config.toml
num_hidden_layers = 9
num_attention_heads = 2
vocab_size = 1356
norm_eps = 1e-05
parallel_block = false
init = "normal"
init_std_up = 0.0625
optimizer = "soap_variant"
beta1 = 0.95
max_grad_norm = 0.5
schedule = "wsd"
train_tokens = 113800000
dataset = "wikipedia_en"
Each number is 50 + 10 x the weight over its row's rms, rounded and kept within 0 to 99. Layers, rows and columns count from 0. The size before them is the row's rms in percent of the matrix's.

# layer 5 MLP down (transposed), 256x64, rms 0.18, rows 193-255, columns 32-63
092:36 57 49 61 63 47 67 61 56 47 49 68 28 55 55 54 45 61 70 66 43 43 47 56 61 42 57 39 40 45 43 47
108:57 66 49 62 25 61 55 59 51 54 62 66 61 49 43 44 50 50 50 53 58 60 43 53 38 46 39 38 47 70 49 53
106:68 59 37 81 48 40 50 64 65 51 54 46 59 54 50 60 62 70 53 37 49 66 42 49 49 43 65 52 30 54 42 39
085:53 48 40 40 53 65 54 42 51 45 53 73 42 39 37 38 71 65 55 59 30 54 40 58 64 52 46 51 61 64 44 56
092:66 42 54 57 38 62 53 50 57 48 63 46 53 74 49 47 66 65 59 67 50 56 47 76 64 55 45 36 54 46 51 45
101:41 58 44 56 40 48 38 50 50 36 62 48 46 31 66 60 39 50 57 49 56 41 33 38 42 50 45 65 61 68 45 44
116:50 34 45 52 52 49 51 34 52 47 71 42 45 45 50 44 49 53 44 64 46 39 56 35 54 34 78 51 68 51 61 42
098:58 66 53 40 53 54 56 51 52 52 56 49 59 56 41 43 43 41 50 71 51 50 41 65 50 38 55 39 41 43 75 52
107:68 54 50 44 43 45 47 70 54 46 53 66 46 73 43 54 62 55 56 53 47 59 60 57 36 46 39 44 64 54 67 54
087:49 65 44 59 40 45 40 55 63 43 69 55 53 41 61 54 63 54 47 59 62 66 35 56 38 47 46 60 49 57 59 47
102:47 52 56 52 52 54 38 57 25 36 45 47 56 50 28 54 56 52 45 51 41 45 55 42 55 59 44 74 61 46 60 35
078:49 52 59 47 69 54 52 55 51 43 23 38 63 56 47 48 40 41 54 56 27 64 64 46 58 67 51 34 41 58 42 51
110:46 40 48 40 57 55 58 55 53 55 41 35 47 44 53 60 47 65 44 54 29 64 53 71 36 54 48 50 51 42 61 52
126:72 53 55 54 63 26 67 61 49 44 63 48 57 37 51 48 47 52 57 50 56 48 53 57 55 50 36 50 57 57 56 56
093:57 61 46 50 46 57 49 49 48 46 48 47 60 39 16 41 49 37 45 64 41 66 58 55 56 60 51 48 53 43 50 47
114:39 61 46 44 54 47 35 52 54 45 46 64 28 47 52 31 44 49 70 70 54 76 73 47 53 42 50 34 49 49 44 60
094:63 40 42 41 79 57 48 34 42 59 62 56 46 64 44 39 41 60 41 51 53 57 45 54 50 44 46 40 65 54 59 45
108:57 45 53 51 49 33 47 46 59 59 50 42 34 58 39 57 51 41 64 44 63 60 39 55 48 50 46 56 47 78 47 57
093:55 45 54 45 58 34 56 45 64 64 46 65 58 33 45 65 47 52 46 37 67 46 47 60 57 34 61 67 30 52 50 63
097:29 43 53 41 59 57 51 61 44 53 56 35 45 39 31 49 59 63 47 42 57 42 58 51 30 62 40 54 59 57 40 55
113:59 57 39 54 29 63 38 64 61 35 61 54 66 53 55 41 47 45 52 55 60 59 55 50 49 60 72 37 55 66 52 59
090:39 51 66 41 43 59 43 57 44 47 70 54 55 34 40 45 72 57 58 50 38 72 57 38 45 54 65 36 67 48 47 64
065:63 52 46 57 44 61 37 73 57 53 44 54 46 62 56 39 48 73 47 52 47 37 55 61 53 47 42 42 34 49 38 47
106:51 38 57 39 45 53 45 69 48 43 37 49 53 50 49 49 53 42 53 47 33 63 31 69 57 42 54 58 33 33 43 27
093:67 41 39 25 49 49 58 48 45 34 35 47 44 55 46 55 34 58 47 46 55 39 47 43 46 50 42 61 62 44 59 53
103:44 57 50 57 45 67 39 21 65 31 48 57 45 48 38 32 45 52 57 59 57 63 63 42 61 43 58 58 66 45 54 36
094:60 48 32 42 32 51 67 56 62 38 57 40 53 52 52 40 45 54 49 56 33 65 56 63 56 42 28 30 51 63 49 59
079:53 60 52 59 59 46 30 41 68 52 51 44 46 53 55 60 52 35 49 60 53 52 31 49 36 61 33 53 67 76 32 47
116:58 72 66 33 50 48 45 37 45 46 42 57 51 49 61 67 49 56 54 69 51 38 49 66 45 38 55 46 60 40 47 44
116:53 59 40 49 33 50 48 60 43 37 39 66 57 31 51 50 48 24 58 38 44 59 44 65 72 54 53 62 45 59 47 49
123:43 66 66 47 51 28 45 45 47 52 52 53 48 51 69 49 64 52 38 66 54 56 50 42 57 42 31 53 39 75 39 48
096:39 47 52 31 51 69 41 53 58 40 56 58 64 66 48 58 54 44 52 54 56 62 43 45 47 38 44 65 66 45 51 49
109:46 56 51 51 39 31 60 66 58 55 30 34 38 42 32 58 50 51 44 45 39 42 56 58 37 55 71 68 54 43 56 44
089:49 47 42 56 50 53 57 78 41 49 50 57 37 33 53 42 50 57 69 33 56 44 52 46 47 74 46 39 57 50 40 47
107:37 51 63 51 59 63 44 40 54 62 52 46 56 76 42 29 50 31 72 51 60 29 48 53 54 53 42 45 61 46 54 47
101:65 45 43 65 55 61 37 53 52 28 47 58 38 66 47 58 48 41 60 54 48 56 51 50 45 57 37 52 45 59 74 55
102:72 52 65 40 56 46 64 72 41 45 52 44 41 31 55 35 37 45 62 50 33 36 55 56 62 61 49 57 54 52 66 49
120:57 47 54 50 46 49 61 40 79 46 50 55 38 54 50 53 58 57 69 54 53 42 34 54 31 45 28 42 46 48 46 28
104:53 44 66 50 49 33 61 46 27 56 51 61 37 33 64 65 37 44 52 52 35 48 56 57 58 58 46 57 47 53 59 66
105:45 45 42 37 78 53 42 61 58 31 60 60 79 62 53 46 61 59 54 34 44 44 59 54 51 35 58 49 45 44 62 55
093:52 52 65 40 55 36 63 35 61 56 56 36 34 49 27 38 33 47 55 51 43 49 68 54 61 44 47 59 41 44 53 56
120:49 58 44 58 59 55 39 48 51 60 47 45 67 50 36 57 50 53 23 54 67 54 43 49 26 51 46 46 63 45 69 40
081:29 49 55 52 51 57 48 58 46 58 61 43 57 22 57 39 49 52 47 54 40 59 59 48 44 52 36 59 59 52 46 38
096:43 59 53 38 64 70 50 53 53 38 51 39 46 25 68 41 44 41 49 47 27 48 69 56 56 42 47 49 49 48 58 46
094:50 47 58 49 60 39 54 56 39 58 59 60 32 35 49 47 55 52 49 33 53 65 60 53 87 37 56 53 52 43 58 63
087:29 59 54 68 53 49 47 54 43 53 48 69 58 53 38 66 52 45 46 54 39 58 59 45 39 49 54 54 59 56 52 66
107:55 56 60 32 52 44 63 21 61 39 50 35 47 50 63 51 50 50 66 48 46 47 48 54 38 52 64 49 50 45 34 49
108:48 70 66 38 66 38 58 57 68 49 54 40 42 48 48 36 51 45 47 52 37 66 58 57 46 48 63 45 53 57 43 48
084:64 43 59 46 64 53 49 58 44 50 44 68 64 42 48 49 48 46 47 39 58 29 47 61 46 43 21 44 38 48 43 41
115:43 60 58 45 44 48 39 33 43 56 53 54 61 67 53 35 47 46 70 59 33 51 50 40 35 36 57 26 27 31 55 57
099:47 60 52 63 47 63 53 52 32 44 58 53 51 34 64 46 49 65 47 46 53 42 45 68 30 52 66 68 64 64 60 36
085:58 52 57 58 48 47 57 40 50 48 47 39 43 40 38 51 30 37 49 44 55 48 39 55 41 39 46 70 46 59 64 67
099:44 39 46 57 58 58 65 20 69 42 65 46 65 47 42 56 40 48 44 52 41 41 42 30 53 50 51 72 49 53 63 54
106:38 49 53 50 58 57 61 42 45 52 65 52 66 55 43 47 58 59 48 62 49 55 68 50 54 54 46 35 55 79 42 46
102:53 56 67 40 49 40 30 43 51 43 66 38 54 63 53 58 52 55 48 47 43 69 35 49 52 40 68 38 56 53 65 50
105:56 59 53 49 42 54 42 55 49 54 52 48 68 51 38 39 47 66 57 46 35 65 57 52 47 40 53 36 75 59 48 52
109:61 43 65 44 49 54 43 36 53 57 54 35 44 54 50 65 36 40 56 38 68 65 59 56 37 64 49 61 44 38 61 46
118:44 58 66 66 47 74 48 46 53 56 56 62 42 54 59 71 50 71 47 56 64 41 33 38 40 33 55 66 64 46 60 37
092:56 49 54 38 54 54 59 53 54 52 59 52 50 25 60 55 47 59 51 34 48 62 61 58 75 43 60 57 29 61 43 44
078:64 55 59 46 48 51 43 61 58 43 62 51 45 53 46 54 49 54 57 47 53 65 31 45 65 50 65 66 49 39 69 48
104:46 56 44 69 45 53 53 46 40 38 57 50 30 55 52 68 47 52 57 54 58 54 42 52 52 36 37 54 48 63 62 48
096:35 52 56 46 81 51 43 32 39 52 32 40 64 53 52 45 52 59 40 53 57 53 69 56 58 45 61 54 44 55 47 60
103:64 50 53 49 52 46 41 66 66 28 64 49 46 51 61 55 54 51 57 47 49 54 37 58 49 55 66 55 65 59 49 64
# layer 5 MLP up, 256x64, rms 0.202, rows 194-255, columns 32-63
109:35 39 54 59 43 59 45 60 58 39 50 32 53 67 52 42 54 51 43 53 36 74 61 57 63 28 36 53 45 45 48 46
092:53 48 37 57 57 58 52 48 57 68 58 47 52 43 58 46 50 67 62 64 48 51 50 46 25 59 51 26 42 35 30 50
083:52 49 37 32 38 58 41 56 61 39 62 49 52 47 70 53 48 49 54 57 71 64 68 38 66 65 56 49 46 65 55 56
092:47 62 49 20 38 37 43 54 40 58 63 62 36 57 47 43 71 45 60 65 32 48 61 58 54 44 42 54 51 45 51 48
102:38 47 53 53 69 52 49 66 68 39 46 30 32 48 57 43 60 54 53 50 51 52 53 42 33 56 46 53 53 47 46 62
117:56 56 55 61 60 37 62 33 51 46 47 38 40 61 59 43 51 48 61 56 40 33 55 33 48 50 37 46 44 58 59 54
092:42 63 47 40 40 57 53 49 59 47 38 61 39 63 64 48 54 43 71 60 60 40 53 42 53 76 53 43 42 49 64 71
109:41 47 45 58 49 43 35 35 61 38 42 72 45 53 46 63 51 63 50 71 55 44 56 51 50 53 51 57 38 46 59 31
082:57 57 58 44 44 45 46 39 50 58 43 63 58 40 41 58 34 58 62 58 42 58 78 58 44 58 48 37 59 53 65 45
102:40 47 38 52 46 51 46 46 52 67 61 34 57 59 52 46 41 54 43 68 54 41 51 31 61 59 43 55 33 50 40 47
073:63 41 46 48 44 50 41 56 37 49 44 59 63 51 68 62 50 38 56 50 34 66 49 39 61 53 50 46 52 61 53 40
109:55 47 45 50 40 32 41 50 53 73 44 42 37 57 47 63 56 46 51 66 62 50 50 31 53 51 35 55 45 52 48 48
112:64 42 53 56 54 38 46 45 59 59 44 53 52 47 46 33 56 44 47 44 43 60 69 71 68 64 43 39 32 57 55 54
096:67 58 41 56 56 63 57 56 45 54 46 49 42 47 55 36 53 46 51 53 52 39 38 48 43 57 54 67 57 49 30 39
114:23 40 44 54 34 37 55 52 55 52 66 40 52 46 52 36 30 60 58 55 55 65 33 33 56 50 43 42 50 53 48 65
090:38 39 57 58 54 49 54 34 50 50 47 64 29 57 56 44 56 56 49 33 64 58 48 69 38 43 54 48 48 58 44 46
094:48 51 51 60 46 40 59 65 56 44 65 58 36 53 52 75 63 52 48 52 37 53 41 75 58 58 48 38 43 48 33 61
096:36 61 41 50 49 46 50 68 54 54 39 56 55 38 39 36 41 71 59 46 45 41 35 44 61 38 43 62 60 30 59 68
090:36 56 55 47 73 52 66 44 77 58 57 52 49 65 50 60 64 57 56 57 47 48 43 33 58 65 45 54 49 40 40 51
107:48 36 46 31 46 47 58 55 44 27 51 49 52 42 49 57 57 46 50 61 52 36 36 80 45 42 52 46 38 45 56 57
111:37 47 48 43 61 54 45 64 38 43 63 56 56 48 46 31 54 56 61 50 52 80 52 43 65 57 36 26 52 45 64 74
068:54 41 67 58 47 66 47 54 45 64 60 42 29 57 32 39 32 49 57 32 50 64 61 66 47 49 54 43 45 62 42 55
116:34 33 52 53 35 63 44 69 48 49 46 41 46 58 65 68 43 55 36 56 44 57 64 49 50 51 36 62 39 43 58 50
095:39 46 32 61 58 52 52 50 57 44 29 65 47 49 42 65 56 38 50 52 55 45 55 39 69 51 38 52 51 49 56 38
091:52 38 53 53 59 46 57 53 64 59 57 47 54 63 55 50 39 55 38 54 60 49 50 47 41 51 52 36 51 43 46 61
086:55 52 36 53 35 53 67 58 55 44 65 50 37 42 57 70 36 50 63 57 31 50 65 50 38 48 50 63 45 59 39 58
088:48 62 46 64 60 47 36 47 43 56 44 59 46 51 31 51 62 54 58 53 66 58 76 37 44 48 65 37 47 57 41 52
112:48 64 55 58 31 57 39 46 60 39 46 51 56 40 55 69 47 41 55 74 46 54 58 60 59 51 48 43 53 35 53 63
107:40 55 30 50 38 60 58 52 37 54 36 52 63 53 49 40 59 35 65 52 51 58 46 49 62 58 41 43 45 58 42 46
119:46 43 50 63 51 42 45 57 43 53 58 58 31 56 71 47 55 31 58 58 46 41 60 54 44 47 71 47 40 46 54 71
093:58 40 43 55 68 55 35 40 57 33 48 60 49 43 43 53 61 47 48 54 48 56 60 56 45 45 26 56 77 42 42 50
106:54 47 53 38 72 46 61 56 38 38 48 53 42 54 36 32 24 53 46 43 37 33 48 46 59 35 60 46 55 44 60 53
093:39 54 53 71 64 40 61 47 51 38 51 55 44 46 42 48 49 60 58 61 52 47 53 46 34 44 57 59 58 63 72 55
107:52 49 54 21 37 52 57 49 62 47 37 39 39 59 46 46 55 56 51 65 64 50 48 46 51 46 49 50 52 48 65 66
104:45 51 48 52 55 56 56 73 40 52 53 64 52 48 61 48 26 57 56 55 46 45 64 64 72 60 36 46 39 48 55 62
094:34 41 55 66 43 53 54 68 44 42 69 53 35 62 60 34 53 30 49 55 43 56 58 56 44 52 48 55 57 48 64 47
115:37 53 49 52 52 47 41 60 67 38 48 43 30 58 58 60 54 42 35 44 33 51 43 40 46 58 60 61 35 25 57 59
104:60 35 48 58 40 51 72 49 48 39 60 57 49 52 36 63 48 64 53 47 52 47 62 44 73 53 46 61 37 58 65 51
108:46 47 39 49 71 59 58 72 47 45 64 60 56 52 55 42 39 39 43 51 54 41 49 52 45 48 60 38 41 51 55 67
094:57 63 54 61 45 35 44 56 50 43 49 50 52 39 37 59 38 49 72 38 39 72 57 55 60 57 48 45 43 48 61 48
117:25 47 36 49 43 37 50 60 62 62 53 48 46 57 41 63 55 56 49 52 57 38 35 59 48 55 42 57 50 50 52 49
093:45 55 41 50 60 51 53 74 64 46 74 53 34 34 47 41 40 50 54 52 55 65 55 40 63 41 51 44 60 28 61 67
096:38 62 68 54 37 36 45 48 52 60 47 40 30 43 53 42 35 56 61 61 59 58 61 41 49 48 44 56 50 57 55 42
106:40 44 66 72 67 56 59 48 69 43 52 51 52 58 43 52 49 54 45 74 40 45 52 56 45 51 46 27 47 55 53 47
094:56 49 55 63 34 53 54 58 66 42 44 57 46 46 47 37 34 36 49 53 30 63 63 56 54 48 57 42 45 49 65 56
103:38 46 50 48 59 61 59 38 64 33 53 33 39 39 60 56 46 51 65 53 42 45 63 65 58 55 65 58 49 60 31 58
120:56 49 38 67 60 37 60 64 54 58 51 43 44 47 50 67 44 37 69 62 63 60 44 64 44 47 46 40 38 52 60 65
091:57 27 78 50 42 51 50 48 63 51 51 68 53 36 58 48 61 48 54 44 60 66 69 54 62 58 50 56 72 46 37 62
124:40 58 48 33 38 32 52 42 71 48 52 57 48 66 46 31 59 42 69 50 46 43 49 71 44 60 45 54 47 54 50 48
111:37 49 38 47 46 50 63 55 45 36 53 38 54 59 37 43 73 55 57 61 41 70 52 59 63 46 56 22 62 41 46 54
103:44 47 52 40 70 42 58 55 47 46 39 55 40 48 51 43 63 32 47 54 57 54 56 67 40 54 44 32 51 51 47 45
098:44 76 44 37 77 45 53 69 50 28 42 51 53 48 39 60 44 44 55 59 50 51 63 55 55 60 48 50 44 54 49 57
100:31 38 33 35 57 56 53 38 66 36 60 52 47 40 43 57 39 44 50 54 42 57 51 58 56 42 53 42 38 53 58 47
099:52 47 65 39 58 47 51 40 66 39 82 50 63 59 51 52 68 54 61 50 32 57 62 51 38 54 57 38 37 60 57 46
116:50 55 54 56 56 35 38 40 43 46 46 45 34 59 46 64 45 32 47 72 58 58 62 63 59 47 50 33 54 50 50 63
102:58 37 53 55 50 48 41 45 63 59 52 56 52 46 41 74 57 55 45 40 67 52 52 53 57 38 60 40 32 43 60 58
110:49 79 40 50 45 45 46 46 44 52 39 59 58 55 51 61 65 48 64 52 59 57 62 58 64 63 36 52 42 54 47 49
095:27 36 51 50 51 39 40 58 60 61 53 43 54 42 57 48 34 68 50 62 59 39 53 55 45 45 77 52 57 51 51 67
082:41 50 57 30 50 51 63 66 39 44 43 45 50 33 54 67 32 67 54 39 56 52 55 35 56 48 69 36 63 44 47 62
110:56 53 46 34 40 54 33 48 52 36 52 45 52 60 53 44 55 49 67 65 46 53 43 53 49 34 66 45 36 22 44 44
092:32 52 50 56 56 47 35 65 50 63 46 44 54 62 35 56 46 53 46 45 53 48 64 55 59 44 67 40 52 38 42 69
101:33 51 24 51 24 39 67 53 57 51 58 47 47 60 58 50 46 48 40 49 54 66 47 49 48 51 30 36 23 58 44 63